Part of a small language model's weights.
Training: a variant of Adam for these matrices, 4278 steps.
Each number is 500 + 25 x the weight over its row's rms, rounded and kept within 0 to 999. Layers, rows and columns count from 0. Numbers have three digits each. The size before them is the row's rms in percent of the matrix's.

# layer 6 MLP up, 1536x768, rms 0.0211, rows 168-177, columns 96-191
097:452497509486502532482514488469493490508493459461512506438535520470531492473491523523502509488469503509527520542515476467493482514514483517475488465492474500500504508537493520482468546467462501513477497495477472484501485491472547469483533483497489522512484464495516488503491499543558546503
093:504503530494519513508464483520501504528473525538488524538501457491477542480496534453487504480549512563502468505558501507464520500506519485497478502501500502490495506486487492513542509506487507521503482476506492510486551493502548498503511480488500439479495460563525516492500480500479531448
105:487449504478500494467496506461485468502502484498495514495513486503498516508525499458480513491501494507529494513510505487521542470518522508439517496524505438514449440471535467476508505497525502513494493524527501498570475488507509517522428477486526512503482527506544479467479475515530492527
097:444533502508448483467513491493511532531483495497529498518498470472514505444462455510519497508480520524489505545495536493497504486516476514513494519460518524511523527486474476516513529525496465491520524548515477475503481443495566510525487516474532516494534468521518540491510499486523509505
106:522473533523497514504540528455471478553490488506500528498538460523475467507482524501523496527497533510468481496515498508443493500476490461575514470546480532506535483513502491498521496505493499502497470544498562492545486507487491516516485442493505483488477561496499499519496494490519487488
092:491493485508526506472521480508482492496522511462492488478495506512512514463506512485498534453490494467475505505477512505505505553462555574530505515523481492477513503492475517499490497510535522524480512521490489506458542490512490485532529486479472529446505534468460433481513528480525548486
105:518498507526460479529496539511508528510507491467468502447498475472495454481487489543490507522483556453504534502520485510483497530480511503484515489518505522520567478490478542498542526502526513504502534550487501459502471477529513539500509521510485524523444524544473473506514551491482500531
092:505487489489502539491470488562514506507507545528513489499490457491504505486518514536473506462512469482501457478471534483449490498520545552530522463522472503524516496507513476509582468511543452511475517489524510532501513502560518533492499502485496539511501518503539547513507574503484456500
098:495509493530514493491540516491539478511493498513492499502475498510479515454504500486523513510509500507475470493514508403490503494513530476497551520498529520518509497499533518548565515509534482504495506471492482466546479474498553510527481485498471521480538535539482514463504589511513555512
103:516503500472493468513503483459514539487539489479526489501507489485493473480512533544519498529490498458502478501494504501469463490532537504454485471522461522492539506486479498530508507473519499501538486507512515499472477500503500496534504521532511500502485504541436498519549509466483515496
# layer 6 MLP down (transposed), 1536x768, rms 0.0173, rows 168-177, columns 96-191
096:483511505512474555465481493510487496483505476497522531460499497519506477509523484418455534473495498511499511482476478508498487515486552511479493476504455503541489521496521519483455498462544555518476454517501493503488539465478492465479522502505516502521503484499511489513480553480513525568
095:516469478510512490488555515466465521495524503481471515493506486485491505525489472524563502557457517495467539524491469499504516466463464512496488501480498498525501477468545520517454514553483491487509510507527555437518513491468532471505469518493480534465536525497509503486500532503533503520
103:491487467530490470495548475527458507484447461502502520464482490456485485484485535514454460482505502518481530499523526520497509485524498508473483494490504504497559486487512512517542493465517497551478487518526505502499499480513470484473512503517523475490507556467503528471495536486518478518
099:471517480530448546515500499489479504530483512491536494500510495540480542468504506477536519491499521456497545482466478469493527495528511535505482498467493565493526504484556521508504514507530470536474486536490488496537472510515489492463468490525481513541501549516487482510521526479447518441
106:493482506500522497466512480531497504488481527486507482524509491499526504510514549472543498504535544468556474435468479501496509499503507461491521452519491509534498451524512494478500472486490499509515519506492468499518523478493480515507534507526510479502479522516545506509496552503484495481
093:512511479481493490503501515490506493536492485486476441488524477505506422498525480479475508489475493478488485485481480493484497468470527457496502487447472500498470510477488471506471547514522477479521495493458481466490484460493552489497480503527537500473517520521493578513479473569523482492
103:565468501498468494492514532518525491463513500503521541487503454474502468462469459494516464491475505486513524460486498509477468528515513517461515488488511472530481454513521468552460485498489513487472496490503507539502481478478484481523486573502478490557490530512518516520560499509530484493
093:535498489532508488494515483476430515486484488474506515520503434497520534463515485506523509495485484477473480503521450531481508482488503525486545509495567479505534507518490481484506488512496530475493499478488497543503507502483512454489467467461485461524496482474475498483508503498521497477
098:481522485519505474504563498510459488516480506502460511498517450477480493501521468498571480497494500495501485531454520544487502490495513517481476456515486481495534492546496501505470552467512536541498565540492518535530479473484436485511508523488493495480533479474492504495505459483490503486
102:513528487496516492530475527522489477511488467522511490488468522504526502499499490538482541507474463495480520504501516511516508541489505497447523501502502511515515511509509472482510489505506491494478483502482478486505512494473528521517497522441506467454519481503525500485525539536515546508
# layer 6 MLP gate, 1536x768, rms 0.022, rows 169-177, columns 96-191
098:500505500485488518496495518478504499467487533488432534456516505508467484510518504475532516515492516520483503489507506501500485545507476478516506519544525446513485501476491480463470480520490489517522477516542543432472496478520514454489523527462522525497498505501547507512508507448525461542
105:526485490497465486513544491475482519494503516477523505490521521523516509513476523449522551480505528486454496470521497479511534534509507497455494516486518488512557500520522470498475487492517493546514476521491527493457484526468493473533535503511468517519518519491530455484472539477511479476
097:463515501539497468508474503523526500491454520522488389457531519543520507505505482470521476506495516451485460473535515510485486530507506532481456486509497526502510493482510510480502498485508490464456478510522504519537483452504542527507528525507518524515493515501481517489469506484517437518
107:502499493560509522480510514502534470540486544539488499482510506512517490477529497451501532493486509531482504525549462522515526529506496506506504547465451505541538483509513460466521492494532483468461542512477537526489492468465487525523488471466510482468473515557506508500533533481541502477
098:535498503539475487498481480525464513497490493510445529466532515512505464506513514529499515534444504455461486499503463508530424509499460491498478528488471540536467470515468494488491552512518460477478478451464489459521528476513508511491526521506508538537487463531493511484502501528501508511
100:457516517506496493501509468464502532494517510532494506502475488491451516485503505493544505503505537481468498438476507479524524573525525490476491500524485493495468500496514462529482509552487505499515485498477527480518512527456473500508491522515537558507569503475485535489485527482519471509
093:490490507527505509497493441508505508480511479529485516464463486518519482492463486515484479487474539483467482511456538546471535511466499481485500500480536486502520478511453516511478486519481520508460492513511520541515562487529484486524479485470496510565515471464484489510505547491511472510
098:518547507490495508524480476496490535544476534541526486464456477511521460503517537460533527480503483465478537534465490458442506477501492500476523493492494483532501510527476491502484495460542496521495477537519512464474550533519505468518489527460515533503504513475537507506520501485476462511
105:505529500503536521488550491512509488469491520499484495541465486515489511522527497496533515513505501495514534480501503467493481489464512458553486542510514507507503495542519496534531526497506459464534506477504475488508528510515509513541506461506480492518484493486491481511508509476517502514